config = dict(
    n_layer=10,
    d_model=320,
    n_head=5,
    n_kv_head=5,
    head_dim=64,
    d_mlp=1280,
    vocab_size=15905,
    activation='xielu',
    norm='rmsnorm',
    norm_place='pre',
    norm_eps=1e-06,
    positions='rope',
    rope_base=10000.0,
    rope_fraction=1.0,
    qk_norm=True,
    attn_scale=0.125,
    bias='none',
    tie_embeddings=True,
    parallel_block=False,
    extras=['some layers without attention', 'local attention windows', 'shifted keys', 'gated attention', 'value embeddings', 'capped logits'],
    init='normal',
    init_std_qkv=0.0708,
    init_std_o=0.0708,
    init_std_up=0.0708,
    init_std_down=0.0,
    optimizer='adamw',
    lr=0.00153,
    beta1=0.9,
    beta2=0.95,
    weight_decay=0.13,
    lr_head=0.0155,
    warmup_steps=575,
    schedule='wsd',
    decay_fraction=1.0,
    decay_shape='cos',
    final_lr_fraction=0.1,
    batch_tokens=32768,
    seq_len=512,
    doc_mask=True,
    train_tokens=260700000,
    steps=7956,
    dataset='wikipedia_en',
)
Each number is 128 + 24 x the weight over its row's rms, rounded and kept within 0 to 255. Layers, rows and columns count from 0. Numbers have three digits each. The size before them is the row's rms in percent of the matrix's.

# k: layer 5 attention key, 320x320, rms 0.0591, rows 315-319, columns 0-63
# q: layer 5 attention query, 320x320, rms 0.0597, rows 316-319, columns 0-63
# v: layer 5 attention value, 320x320, rms 0.0577, rows 256-319, columns 0-63
# o: layer 5 attention output (transposed), 320x320, rms 0.0589, rows 256-319, columns 0-63
# up: layer 5 MLP up, 1280x320, rms 0.0613, rows 0-31, columns 0-63
# down: layer 5 MLP down (transposed), 1280x320, rms 0.0511, rows 0-30, columns 0-63
k315 110:131094151118096131108185119150123156106130100116123094104124140119153148134153155169153132160182113151170130117122124144126168106150099141133132115103120176142144109149102118134121112141137132
q316 105:143128103093134127116120132091130111121099067100210139150146121135108114150122178111098113094129141100127110131135114103136140142146097138127172107122110149165121098076088098152130119113065153
k316 096:092117138111135149143095086119136129142129183139128158086158117108180101156167092167097142149110149146143130150154110137121166105095108163094105127172117100112136184131150100091111126099129135
q317 107:110133117093139102123093096093154127126134092115141098121151084097169174162137115131126110119126170165150137122141120105134104125155112148139174155135099119158103106108139133112115116121129161
k317 109:123127114122105114110171197090171145169088161113133109079099173135157161118096162122163095137176137145155115124126143103141111152129121153117107091163132122112138119118154089125119102087136168
q318 098:131148174151145156120129076101125138161145133139155195100144117169140140117103054133095087125129141080135093097127151113113158124139100135110133139113148181088134159088102153094129117142121135
k318 096:121087155160172149098101086114148172115152128106141141129185129108116109131129099148064124160165114134161127145128089143159083119099134148140114101168144132113085115120144108120170101121148132
q319 097:124155140146157158105128078127122148101124126128104112122164116141110172119110113129079122115127144111150132131105162087121110164123120128115096132139142119088084129164129148109119156142104157
k319 097:089127146176084100099178125104211107117165137094093123109155104060092114124132148128110156160182139118138096151138131131133098104094130150129125100130162135111155110089106155168131090156158100
v256 101:126108124054121144117127129154133134106139093149150089101159127112145105088132138132128139131178143104110145117110078120135087141120114107152121143110145124110119144129119117112136153151135123
o256 105:139136165145127125127103132107114141134117117114160101105100120116165136168103123112115144175111122139156162146120157115121157175145137165139074109160159112127121105124140149109113117182120078
v257 094:142114105147087125122154143081076099120149187087129158107132091144134140124095095108145141134144119123174152096117140118138101126103118125133127132183138157088154137097120132145173135126108151
o257 103:104137123120151105153154123148177108139124110152123114140149136118114174152130164118115156147121109119094122137153145138144143132077123146095107098079150131094110115126133105097123105143152125
v258 089:084177128130132140138137074139172134150085161103175130147134119180130129152125126134152139112142110160140101130110143118121135079120173118154100090148146131111114119134141099125166142145151162
o258 105:138117129149103143130107145117147110124108112190116120138131101105117105104149129109119095123143148139122133127144123130137127132141146126115156084165143093132122118148104123125156118102111155
v259 106:156116121157126150139114146114108106144138130141124076111125132142111099137105169121131135130100162125092152117166182160116132124158087150136132106113129113140144104114125175138173168108130095
o259 100:145149099140133159159133151101136139131094108141122115092111133126142118114104122117127172163144151142101118138124123074166134124101107133147143132142158114171143118119136142142122110127126100
v260 107:097145065077104115092150131130157079116161128139143115117113094118100114105122123150158144125162083160105149146108102085130069173132122114123161098116152104153093144117153110094149146143131132
o260 104:123137125122104131132129115128138151157108129143141153116145106114132142121125120119102131121119135114170110126126106093101154134129123086124110128145150138111095110128141132148068118137135122
v261 100:108128144107150125129107149109095137139109167101116099119141120100189112162140113147134138119131152079186155083127134162140152140108104145139102112136148141089133090157182118135161127145110117
o261 103:121139103147143106147132111157155122107127159104104108125110121156121124131113129153118131117150094177124129104138135132119171135112112111111134150137139157159108127095112149187119120179107158
v262 092:158099118114110149106109141171114104147154150147111126111111126133099118121160139119142156135131141098153120143157101154092108140121105139139125115128120120121123105157105105149135150144143115
o262 103:117105116161132080110089163115110114114133142093119131127121132112106118137138150097120092124134133123105119139095082157127149127134139106106118138131161144106167144111131157105129105071111109
v263 107:119192133139132117143158177125145146136101113120129164118115192125162133154156082155122136126152142128130133108119128149125106081135148113145090091126126136128126116116089122123121151150146144
o263 102:156096112134135100119116112114154149113125153150104127064098099131086081109162136106134130115049166131122126146124153121147125107117093085134133138163124140120139124117130142115158087155096143
v264 090:108109127140127117131118131124110128179119147124135148123154117094110133159143150118114092138102104207137116119115145127143131100130093135153138120128100071126190124102179163144127126132163121
o264 101:158166134100138154137137104142119148152121180091174130116087129154128133101120145135124145109118132143113156116155154115113162158198136118090172127110142137116097138122129105119125132098143095
v265 107:149142142154122143119127134112118137090124123109140099142116099137117127113111114124119143110113121091139122129132137136119122141123159130130146082138146072126127114099099094115149146126144163
o265 103:120127137136114147162129124134106099116100117127137149101139167138165144073146107118113153130150089149124139120092169125171101141129099116066128142140141105122139132137122096081093169153113115
v266 104:119103113123149113121115130175162122134122125126122157161114130112119131083150130141154101140186122106115122101141105114112146151132148143113152111112131156150140129133148121124167118157096123
o266 098:148102123134121096131184108104082154111144082119146173100134132135124132088100149116124155144146095140162159148130138194130172084112137161164136148150132123131202116151143102136133117117165143
v267 096:129135127152151128107154122146137185107116139136084164134130103168117102138143085117130133090104122132064164112110125130141102144119150128146101131122121110082118143163107107126101143099091137
o267 097:135155142162137139133110155120111130150105096184164088129143161162125140124125137170097119100107130164153141139099104122090145085137137139142093145074126141119105105098076181144125118102097121
v268 096:172115151135142137141156155145170195117104132117129172173115120200097106128122115106131104148122115094080115113109110126111140123129152094136108093122096144099124122146115133126133139112093114
o268 104:080155103124121100111132137096113112164147142157092134116148142099134155091116148127115111133128115116110155140141172112131135122089134111131174154143147119152117114130106097162146092123187154
v269 100:128124100131114106117091126109106116119116121150088124135138116082134155117122132147108104136084145105087182134127138139115115096113120137099136061194130112126147131071147144085165131149127114
o269 100:140128125112133144146125137164119141138079074108153169158119117154117093130136131131121135148110143109129130085146135089142134154124128149145144140139079157115134109129146141151136082150113198
v270 104:100171120145114142127093146136113108106096102139126115124139140113137092115125137137124139129140154096133148096085151116090082129104129102120143086114109094123077141072137087123115125134111146
o270 102:118118132157154155107120116154130121117120129108156118130129092144140136135110104129091129138077120138125119137130115156129128149125121124135163155175165119142177124119144144096108135185135125
v271 096:145128091119096133112128169079129106143088121126143118124133110128113100152102089146159123143148140163125139107093140089117122135126122096115130154118136117122116149052117171116110157162121149
o271 099:121160143141146139153133116121163144119099160092102128157145144140120139097104158135103109147137118137115130171133094113147144122142163165153111141169135104126071105129148145152137184092099120
v272 103:158163142144116170140088143103110155092113130130148067117129137143145139166114163089147101131098143172113105129121147138137129139136132127093135151106148125118105093095148143136141123149136105
o272 104:116141139149143083182166115157139148140158155168162138163123143117132091097156137103144133103121148130111092143085135138118086140106135122122149077105143106128130157113132150123097096108142140
v273 111:168080142091123136159115173133126137142157122133086098094129141127162135129099145126124129153089180157119132154149110170136145132150095148138154085109111136115155095123148155126132141166134098
o273 098:112164123131138117138090110102139157148124102126139134096139107113127108145115141124125097157138094087138083138119134140104114176141110113187119149142143134135139108119103106181073104120122156
v274 107:163134151159144151124124149139137107095140080144122120139094139116131133105103128135121126126111147124146141124136165124141146160151112149123128130161161152145144098129105134108152129077118110
o274 100:106075153104103126135125150120124122141116159118152121109106147166136124133108154119126179130108103164113136120109107165144159109083140081115134153140124126115104138105113100137072123113155174
v275 105:124071097118127107156137135154134116155138159116117126085114145100146115107152126106154130141148161146128082131139145099133154144133135136096141128104087107124124126167153128123090142121169134
o275 105:127176125080084111122149130123087138131116160143136077167141117118130149133161149106167117130145136164126122095184145119081112101160080099117165136133154157118147128147146113162164145115123077
v276 100:113093124121116147109114112081107110147135171128133126114125146120111117147126152104107102115135185114168118156145107135110111141150097091089100114126112122105151149152114101159130118118116151
o276 103:116116116132086125134144150148177132108121111129133142127154171156166154097110111114164123133145133099100147146087135137187111140169161136147150164136160128135125102135153119155152154134139060
v277 100:137125144154143115108088108158179108117106154130141142129151144141142201131153123136126096143122085143141099143170109108132134123092099099115131149121129131177118107153146142179158122129121130
o277 101:125146130107120123087154129113103157142129137133118125107106107130113114116161148142159155096146116127116079116150158116092162100111105132098127133117149148109113122098122170095108123092138122
v278 100:136100133120135122140155132120121103142139172105104110101144132113099150126139126130124144106100131140090138134148104179115150111116098126152139087133107172093151111166147144132141134127142131
o278 104:119110112140160173136141135097132130114101091104128116123122126106140093130106101140133161165128148120135114149128153132100108108147130158125141126136137117136180084112102075179100134132116112
v279 090:111119110126150139127090171141078156118088144110158151064132164136120132161143141125152094145133142125147129143130145131139136156116145140118135119167119171108145151128105115117144113105113129
o279 098:109150132156107153127157101130134126155091125110126156108138139116122157127148131106171140115141118179135102133100145127179067158149142161107098113144115132130132166124153142119111125124117122
v280 094:158108124158094180129153155133124143127138117116140115114147139147093120077138120124123113113132073113077106130155158142125119134143136142164120133116147093139102146126148083108126141198127165
o280 100:063113121098140121137128157116178104117128121126120118142110119125170109099122113133106127124126186131115173142095161122168103138131106125146104147126145104136132136127102134085124115118105090
v281 097:145124109147105131116128115136096137149110097119134052097115177161097144102130151118090145144163116093110109113156109109104137182152126153163108113150143128156127121139102137116084134141132094
o281 100:114108103115125139176175156129112145171125150101136136098114130090177088096172116164129165099136143181139157156132138118096115123148184119136084110138143136142122136139130123141151101116125091
v282 102:122096132131138089125111184112117074122144108117128137080147091130165139150131132136093151137090114153177152144131110101168122146126111158105143139116149125108115088136133130123127137116152120
o282 101:185120143111184133156092105131110136119134100162144144119126135143171087149119117130152150115107144178085134146117114142089141122165155130122148097145122138147110107122092127110134115137104096
v283 094:136131135123096155118133144108111121147157100149114132137165097139054130131139123124116202095097117139100111146118135127147116135133159129150169086087144105084096119184125125126099131148084122
o283 104:135141142153084107161147114115129100103100103136130125085122130123148106155141099120098157144135110134136176146158102135113154129187113152150091123159132170125137109142137109129173096119158153
v284 097:173134118107124134121145160110156106077133150118131166113111125068141129160137123133121108108157138188115129129123139159152116099110127138143155138146168139114143110155129124152109137150117122
o284 104:110106150131099131077116128156126080136153090116126186168099122128120142157152108102097115119112121122166171114183108088091075123101140147148131140145068101107116104119191122121122141168168104
v285 106:126133161165153136132145116124144116110119090142129144166127109117119110127129088123130114117174115106127127114113121102119094166087137111114100126157135150145146154091149078114109138111098167
o285 104:136132158105106104108108127152128138125171150170154125135111131142139129155124113127138141127119132119177151124162139146133135122092128141123136104132155139102146145113082079134137106153109107
v286 097:121103133093147139095146126161100124105110116118132117135111104104138102131136127120108129131134102138120097128151106146098167156151138112170147114139111161118121099144107099155152145085148127
o286 108:093162120144138145131142104069126106129119120154109144200086160112125161130143139141117132133150150110151134168107113120101107155130099108146094100125132116092155164133106075110120123137130161
v287 094:140136147087178132130143125129145110095145116124110131159138147123135099170116102112137133168148100115060155115128132139108128161144101118123129158120126149119105120109117139111130147125127119
o287 103:119132149116135125130120157147140145100102138127147123114135150093124145116123120119120161100172124156134156149153109118113141149105141151150142157120132106151131121121163108110153133169098143
v288 099:147129109117144125141132121135104173112125127141137138158161139120162135107147100120126162135125102094074118136129126075121127138131167137152121103107130107112130169127180106125125128119098115
o288 105:126090137145131109101151141099122113162164111147185126143112147143100121137138137101138092140171134118137126127119113143124161088102146116138082104156131104156132107159149121120104129125090098
v289 099:082149118121116118128111129066130102136131123117137083129130134102136138155161116137141122147132146171164088130137153121123086145142167122122154151128135103172147149129110138110118096125121116
o289 100:157149117151112119138137148145155103131152114134074114132122133111135119114094102083132106160156090104117144130159114091140137120091121092100115128123133114104117100106114078189148119104101106
v290 097:127112124112133152083129097139122149108108128146157078104146133115108120131116153113113113136137117160148119135113093117107092071108136129111098158108148171144142107131147139139075113163142126
o290 106:152144122116114146128161169114121162114104120106122127139129113141188121129129098133172125137140125087100105119139071157152141105124129092172135116101179087100128137138132168144148105103150088
v291 105:111148114141155131103158147123164157165142132154119072115116130104150123056140148132116110150164121083138116109127139096122145142089173123160117153166140139134113114136125142114158104103167127
o291 100:138109130114141155107119122131094158126115125105094109157137116124126124114136091169129131118145093128117132132126143108137121120154144122079136083146118114158126123138113117125156146104121099
v292 101:134152091120082101106145113145162093131154162118114132086125121139136101156122137132163163141163140125186118147134137111126143148143076149119120094139125125194126141105148141123120164122150095
o292 103:117114138144146114173141116134156142124118126161099118152112143140124129166109148131112184133115126133109101082151138110127125090111112135121125128125192182147073180165094090164151143092125133
v293 103:122111126137128125108145107134146133125130182142152143102123137127107151132138127116144155165133110142148142118148129077146132120122093159161100104116129129099132144190166080115134118087130143
o293 104:114122173110156127136130132098114125117121121158140166143135134094132119132167126127188116131114148151090158111121123154153151138116158109120179150115129140124134074168164164140108135136147130
v294 098:130096138101117153120132120148138128143109147126114117123131140085112134125124121123126164131113131189097141124127157095106138074098133117087138137132104138097141165169157160123126104127119098
o294 102:087128127110113119138114149146108115114122121077151126113127160170133119111078093174131108095136104076096167113103143073134093123131163119153113139128123119098140118165142082100119086086151124
v295 106:116092124114159133117124124157071135124107193107121088125087140096144180092091139133123104139071130089126117149100155099122159133115098117143111119144089148103165114124166143094149111130132125
o295 102:132133159129106117153130099142154130101136139119136125141121133145116142152132143140144129116141094111153115144104122104139154114154143113115082081135109125110142164153150135119100145101131102
v296 104:165073089082160143189168103140105130115141178125113166121115126139133130129099109119157138137110149143118154145123128083157134085118108123149125156125136136084167123154110137108105136087113144
o296 103:128139113135170118103093132121122146119136135136128157132132136104099139144130098139141093126128131110123099082099147134136157125086142138146172156110138171145144139136177119150156126145112051
v297 117:129101119090098096138135100128123092121096133117126155133150129151100161129130145139148107145158116120149087117127135110124103099125118120146149119129119133165116146121113107131139108148101166
o297 103:057160110135148110127127178135144129146096125149122127127148129099092103111143124112108130124116107154121151113111161136083135127108119071111119104162102110125113087104157132154148146178128095
v298 114:110085108138104127143137092107162127123148143128156116139151098132124131163095142104147164106121117153088120125117080072141160113113169116139105139120146159066138143152162129150093116117110164
o298 099:177119142126181154102148135149115094157168151146164147105112090145120086119118107114087125117163098127122168106197099129143132086123118122118106132102137114143099089079128116146169086107154161
v299 113:148159124170102099126131144165142137098110112125119152121091165097134107146120104153145140144162128129141127143143170181111110105153115128111132141176123125143145133120122144111136130126096097
o299 102:125149125134072151155095127147150149126141133153087143153110110102150141099131170151140126120113117144132112137081130126122142125133137092158141119140134096084134136119173141124125148128130141
v300 100:162128120066115119151116111118119068131156129119149144129126150136128113164118179113153109140132130163108107140125101109147128166149124131148132115112129153165088148092108129114123115149148112
o300 106:110168132135143124148162144111129130144139096087096102096141085098104144118098121120144129126095152139123140153117125135090135106124130114119139116168124109158147166169072079131120102148165135
v301 093:170158141169120133122131147120131161132103097125108145135134148129192129159146132096119110109109118123094105111151108147122149153131118137154140146111133101147150136145031151173115158122149141
o301 099:120128118104104087120096122078131124138137112144118136177106146151100079123132089131111112116147134138125129144143114132132093140150158140105142136118084104090110120131089096146145133102154131
v302 104:102121120102104120102170134101148118122134122144145117124115071119144126147129145123152144115139150157110121136108122077123094126131122154162137105130161086144106157142157081120098121136083145
o302 104:125126111088169136136131137136149139125125127166128123124150143141123144136138105126135161134119101098150077143095132105121139116116189109139103138142136139120140108120071173118155136173123098
v303 103:079097170101129146140133112127105152154111179103124066126143115080144110118120135092085145161082127128116108117132147137135150113136157109158142126082082109083150136111098169139100128112143147
o303 105:113110159149132115128157110133126137098164120135134108121070140135087150126147132149161125132103136077114126156124170137136137130138121142121139138139163155113093090135107086127123142128141139
v304 099:129151127171132164134115149115113145081122137152139164140148139125140129134113109131154097143102140132112142104119121133146125139082109125143153070158089137136129096119148113148184152081142121
o304 098:185077137098130091164130113130113109129125110155115120152145129133120144092134115120160116145145148106124094162121126131118159120117154081082124164117114105159133143105157140117129144144153117
v305 092:111118145111082124135090145101139129145158135084142111094145191129136114104143164118132158170137145118145125115145154159139156118124085144133138140158155119140163117161143147124113110106113132
o305 102:147107136076083146136126126102130141121088152131140112129102135099118143140070121101128151132146100122095152127135160117132107126170141077133115126114150152143100099100132163139157140133148149
v306 103:122141159095158113086151117090111144120124121168155135146139091140156143128129111125080137077097136174118158112113100080154115109146169118127108111142129148066111141158072082122128139128120138
o306 107:120084157150120103155123130115084158120118142111134101151154149171148119154127125140103146119123132118143098132130124133093156129081139130167137189125136105096156116110160155154141157116133117
v307 112:151149128109122127128154102123127109110139106143121138114115087187153110166103155103107122101124126179163133143143075105151139083147097116095166111133124124136108145102134132132088127112117123
o307 102:131121109134152139124128134115128135146099115126148137137135125127134105104093131115106118117140143148133121197130184139153124171141151114158098123089140164131178133153079130158129205150185120
v308 088:121130099109107138107137115091111116109084095124137159169144153146100117140136103148104127117147108133131139109115139140132103116124168090094141118101138136101102162096083131143125084200111111
o308 100:127141117133124098156086133133118134136119183163128121136133097140146127107130152113138158096117095129126139113102066164092136147132136139150156063120133146149197110105105113114118135136091131
v309 104:121155156124146118162138198156136153136147138137143174153126120108124125099124112105109087130130137086098159120118119099113091114095101119170104124151100121092099122076112120101148131174107127
o309 101:114138135116116129116102086154106121117127096131127136178129155137138149143104095119107110157160146143168106102156136122150118100111136094152134112106133106147087151149067116129156099108119122
v310 116:153176150159118110122099197120152138104115107133130143150093140120172130130132108161120100123162137117140145118134160206127129128127106137126111112145148145143120103110125119140168128131116138
o310 100:083142073146116089129146090120120139156112123150119143122107118150125125129127129122162114147091148126161096161126098114123104150076161174105097125100137130108117131104137114139121085097143053
v311 109:128174124152140140112091154104179145114115082153130154130164165080169101116132096136131122160152142122156185115110148138122099128141140167113125133137161140112100122127186116142137130111124101
o311 101:117131125120131135126130158163091149093148092159112114097105155130131139124097109136179124147160115173127098131133116127126152100135119108200134093135080129131092119131155140142156139122129131
v312 101:161174132114172124119144116120116169118129102154142163118130125095150133133113096096123146094146113150161117130144120131155088194113139115163044138102107127125092154133101104106106139140135140
o312 103:124127191177124114154132095111099125122115154155125116095090123136113161089122111124133096121128134142099153144154118122081158145106144142092117166107117115120142105146122082152167135116116090
v313 102:104147130104150135156152152111117149105127115138160081150133083156127131114117122141130130120115131097118156105120089108156107121150106105129106135130139133135101135067093143131124136118119174
o313 101:147161132148156139110139108110123114126145120114117130122112105121143143139138130142092123097106122131157117108124139113122130148136121121111133145112105110143151122166129120139113151117139147
v314 108:107133163145153131111120174142147151142132083101088127134144154128136116121133108113117129147107160111087142143138177139114130143124148162172110128141138119084117141139174156125104147097141133
o314 105:160136099124101127178140118111115148125096112143115079115143148142118126155115158145137107143163111085159127115140134140134124132143145128128139105124120136109172108135074093117107134146098086
v315 094:154127160161136142126145140132111146098088133130124110126144112186104159114113112113099131113098134088173139110124138149120107108117153142106112115114121122133140137145075138132131133140126127
o315 102:129156123114112142105111141096156127152141144111113149126111101110143114096152085146115139135123109122141145137110096156084150139082133165128155137099139140132118142110127124101101130166137122
v316 123:092078133115144135139144100107117134134109191115132163136161102158089151120104077142130122130128122103147107103152131088162141105137125100155102126165120132127099166130111087164145119177118155
o316 099:117101160137137127125102125113100133126146120133091114161092137122127116146119169145112144179135111125122129110125125090160113147153128148150133117103125156106097150115105189087079129122126101
v317 096:146103086107115117140110062102121147130121100089139119126102172175147121119120103146157148132187123108160133116132123096092183118161105072087123125136160155158113132137155123144091098150142118
o317 102:170125140108112116151127146126102101170164145155079107128153141094120128151116123128104149126087129102109131184145117133122139133166152140129084138163105066138112165105150148097122144137097127
v318 096:172131162081104149113148152088131115131108111140139171127128132146131092164086155114159147153165161137138160147090055141157153154129085109104126112163148140147097141091120099107143133152122124
o318 103:118149105092139074140106102151106163122107152101147164133134113120112161133118105125131083088106116144084125103143168147149156107110148173132134100152133157110141110173127187128146145153091096
v319 108:107134128092127123074143129147144137146077143147143106168128144121127134057136117103078116125138118085121113121142140159125113194139145126154082117146123092143083125097077098126160137156116117
o319 103:130077117131085145147152164124122110096148129105145123114156194114145112110165146145110162106143112134143123108134141117157143131094094161126087142132139100144103148154098114154159128112137119
up0 098:138109069134107119112183132117123167106130130139170090129126113095106099154105151143141107121123127163120105129114130086156124167156090106146167133091114102118133184139150097111152096116139150
down0 101:112182137154151150111142152113157144099139119108109140115145123131159126122130137092124155120073101126174118137118136139182137119113124113093063134112091141166107141154120118180133139151066130
up1 100:152131070073144154166115120164135138130123146138132093134113121113107096147107126099117141138117117172139131161095089131173140095111141114127121125111112129101148114169146116102114129103097118
down1 097:104109111114168136112126122138135145067141108135128131167119121167109157146164112091131138121106097084120111155154136128130143148157172118164137189113114124125105105127154139136099149088119079
up2 107:119120116100164135098145122166107091102133098122159127123118144113093129112093143164111136115126161094147182148105153142133105162151154117146140117114178140084074101076147142129160134129112103
down2 108:142144163156118089115147101131168120104149100131123137140137121126147140105151150148088164127200117126179129124135134125141122130097165138121176089112111111126161080100161133145125148107122166
up3 096:098128106105148081122126116106120123083087146132124118133122122113126148118091109142147107121100103108083106123097135118147135129157137153127162109123125122110140186121107109076123114104153134
down3 097:130096114164110165142136178149113114139096152130129172118118103136180121181092121126093116139108163166148102115113122125135142103128151138106110114092110098146109144141084144154117150126155137
up4 097:158132121168089134133155100130105171118075128147143143131127112141109169114140153118124118106123122115129115111151090121194131136135091124117124144092171110138084126136116067104076133124127115
down4 095:079130151098144074151122131121125124124140114139120154109152150111144118111169148133121132130156152169124115119169103133119117194134122179156154100107157122148130127124135151103087152125120122
up5 091:146134148110157157114145115165145103135138116114117135115117162092175102166093152104103093130101106133133142139156115126107100157136077130124127099138099168109128144136168135123125093110128110
down5 095:096095133108108156094129117128134129163130105146131143119153096109122143159124124145124158173132117152163094114113093160123169133150162180114159108167138140152133120082146116163131138106150164
up6 097:172134133119160142117145117145126097114151145123153120132067126171088115188136127128099106137114110148132149084127103136127148110127125127143136137150132141106122139154162085140119125104113163
down6 093:107139121141130131152135147114154132201124143137114140118121121128118123141095132137097103111136111149184158126142096132124155131150113222096108105105131128161121139150180158115127166139132100
up7 100:139149140117126201145130082107154137104101171137117081156158103187127138091096093119142126077180104118119146092132097167154108101138160104116079131124160134109109153099131165129153131129076138
down7 099:129159139182098098141123137133116097112147122079160179104105139161109119148123148126184128174138121131112102110155158109135140102127106118094166109168101104115150081108163140145162144125103139
up8 101:124153130126095146111131146117082120115116134115117093124136101120092142099110139127101122084099124149133141126111184112207094079137138081112125081101126125120150121104146102085135151217139148
down8 096:124089102146102169124135190119170096115131112139149177121153126128104122156073127135164157157127111109195107153118163096150163161151125135117118140110124157106157143128146137158116139141122089
up9 091:123110145113114111109125144075092149141148163125170134133104138097126120114124143124113105124099123150126131146113136140163129193122112112149151137106168094128131152138111109112076115122118110
down9 096:133116113131119077113127123121138158137102150130125091127121123153096161097175127138136154133139115087091097116146144120109148108143110122121145083121122135164107128118120123102144134114135123
up10 101:138135121150120124128119087132109142097138109138117119111110050142129132116117138120109111117101112125133100129083117088117134124131111124141130151135131134122087111117080127088137099119130121
down10 103:108115140133162152106142132122168134170105057103082113094131097124136154132122137120147158147151096153138133145169114112138153136124120137164095118141143124143100107124156143125129148145091127
up11 098:137161090146150144131116121125087142150086086113133177132124108134121124128126167153129137131150102145115116132151118184148120147127137125138134124100101112108155096111110095127111075154133143
down11 099:117165118108123103116101134123147132097101150138128084147152095140130116123135135124103137112125146084131134086100125110094119151059151149146070137144131129132124089163140115154117114111125122
up12 101:131105092102093150089142155142132154124121140139137138107158130145116117129145147112109126116143166077183152146131089129130095151115112106116119106129162126110156125167093131124145116111105149
down12 101:144099139097147119136170139155111124141144149157105146110133113123166142113135110122135129134098080144107137132186144097088120165170098138112125147101081132156126145115116129167137128106152100
up13 112:131129148119139138122112131152124135131113119126160128107131124137111180103099111122115104119138148129122132106073136133122097148115146140127105153116146127099101143115153104145077092134165160
down13 108:083097130144147092123127166142083127152136130099113165136152112142147158158135130115148121128096095127121157107113149105129141092104128132060108159086159156105120145065160163144087089152148136
up14 108:107126121122093166102160146112120113106108118155150122123117128066139137150128143146122125107127139120122125087134081119143136113131116132115151120145155136149099176132123078114145136158147121
down14 103:155141108139117149143152130113117101140143124139145110135143101130122124146110101090168127146123151139085140148140111147135116143154135118150108095110146096129131151173134092120160155140123134
up15 095:167126106060104143140111085137121134147116075156147078154134111144070094141120168101063135066109127119091140163144162141159148155108105131155144110076160095120109107119150121106119103108129155
down15 094:105150107132125146104176156148128157158125164140092130144118137131109137154098110146141149136132194159104145124133109090121103150100162132166151085140130096131137087117089097104132089118126166
up16 095:154149095116095152158101130122084144109122147131119076169122082151054087110099127130131137091121116106110098157116109095134136115129184162133152134128163128135145160067074122068141082172121141
down16 093:101080128136159145121164173162122161150148144132116150143079185145119165151153117140082112171110118108148091109155092094150117128091102144122169113166152118162155124148120107129137116097117126
up17 110:131155113140114138107146130114118101109152122131113138143134141127106132080106187146156101141091080136137133101132094104115111129076114120139136148126104168099136119128157116165115080074130138
down17 103:105130124157124141176097199089097103167166115077173195083132149158077105152101126141155140141150115119108127099110110119142154129110126097089130086113120144108138122138176135156088130153154146
up18 103:153141120148132141120143106107145108085076101137171116133142153148127133118090148125125101118121116153141098098113120120176141122130140115129143109108122119105122158120105121144104093089138134
down18 100:168129132132109109150152133128154151170119102121122126116135145139126151133143095127141146142126112120118061142130101122135164144134164144144123157131100101128141143119131124159130095109125126
up19 093:163135093130103163152128136136099123120108121164094138129135140149096101100127133137103147091129115127170165108127128153186106099134124122104129154105135141134122123116124112155127095124130116
down19 098:065127132176120182123157145123106141127150148095145154145105152115136161149095117172124146124101106166136097133097108137126120102160105086121095142106116127154154127123085109154096150137136134
up20 102:110120113096094128123159105133090125082103099121096121138150091121157115142098135121113088137100110156136117122100095073086099132131118105106112151145102156141085115147132085130130091132122128
down20 100:101119136120135135111109155120102152126100122107153120123111164138107142146110116144155129137139128104179129121124136161130122180121132104181112134136139130149131106126123094093146134107128167
up21 101:102121100114099161152160141136113104099111114107108125155126104112127117119114131168100065123116107188093123134121136154083085122155094087146160111133094148112144133110146091104057117133095160
down21 104:080140065105149163137128098136163141153095162142100135166147130109101132146155112146143117122099150119148137117141139118153111190173057182141136150148120142155136117130117124155112140135101131
up22 105:096106142091136126101126144119133142109106097162152151156118151134121139077131129146143082102137109089175168083138131132128149146129140117164083148117121169073128111130129111138131100123105112
down22 102:127102151095116107124148159132127097163153176116150126140104121132160138128129170110175151136108135165080145130102111106098062128135090110114088137159151140114165119150176150145102152119124136
up23 095:111101127134121134168151088093124116159099161165172118125150105090139104100109150105105112144137130183082139145115129116165164115130175098125119145132138156133159130100135116137107108137102119
down23 099:121168117127119155170098125137156103104129103114107138141105178173130087134141117138113160144124158146184136126157152138126092160133167134155111118135146152110131110189134125128137124105108133
up24 100:158155105097148140128115134128150156067135143108173119137157149099120115111129147101114136127118148129142134138114101133122100078132111128112129104116147160127097149150107153144091105156112096
down24 095:107078141172097141131060220131132110132155155095154152084125132103085161164102120192178119168151131140156095113118166151123159138129130128166167124118147139172150107102093168157119116152178113
up25 099:126147124143078165120134137106138114165112117114104145115121118132109100136113120136116162108118149165088141129131105159113123144169124121116118114097126165123093167090153137116143124139124122
down25 099:109064143156165105114112091158126131123126133167154118096178131139146154177151087116109169175134122098139119115125143108125127107120175124166134139140138135140130087167117095103114118116134153
up26 096:133109122140147141108115181133073123094151122140080180105090116130113149174114141141118112119133135117164137142130120092125096107130129129133138113118089125119128082092139121113114128133086082
down26 095:154143151116144099160098120120159125116089141161097118141135154121142072121164122115116142113118142133101110137109121161150106136121113149144148133148183119082143182113126128134120098154169128
up27 099:114107107136132145094146098101160076108148139145122098160090124127160106084153122144128111114075150116125107108131144113178137111139103123135114141085133153153103106159091074137167077177113145
down27 106:132158147131186117113148123113105132100080093140144119174082116129167102105159119115113087112117121178112163080101146128137141126096145140153095082078106137116119150108107119143116099138076146
up28 100:138140124113165127124158089129089099119076144128115107133133130086175157136126121114130124085089139167140174101131158109143123157140137105165125128147103137136101141097140149104129139122105132
down28 100:157113172137102135114093153120138109135125110148109110118111172144120086113139104141160160151151146127098125105173170124133160139113088100119151126120143104152078126103117088113169116170094096
up29 104:139096156140120146137131125153059159127126150118136102148089113153125116121106142152118145103106162155110127119112129100125122164102148139168155130108128173187124115114135096139147116101126095
down29 101:134139118092143135126133123103130137168110155137154120132150138131115140101128122105104152132147114125130139119098118163116101119114156103129178153127120135118137134111125169137137151105160074
up30 105:121121133112140141117170093101110139149093142128090118145112111082135132130132104148102111098107148132122136133090128114172084161085137123118125161119151123148120132125153139105106114150096149
down30 104:116128131083100088164135168120104100127114118105113142091106142113135127165118102154180190145103134103164136139153086102124114129126128121127144159101125112125126095127119149123137125123178122
up31 089:136135130132104087120179157106129109108146148105146135156115104136119091103148122140178139097145156119101093145142112137126079101134123123134123132142154090114109079093078110147196084141156100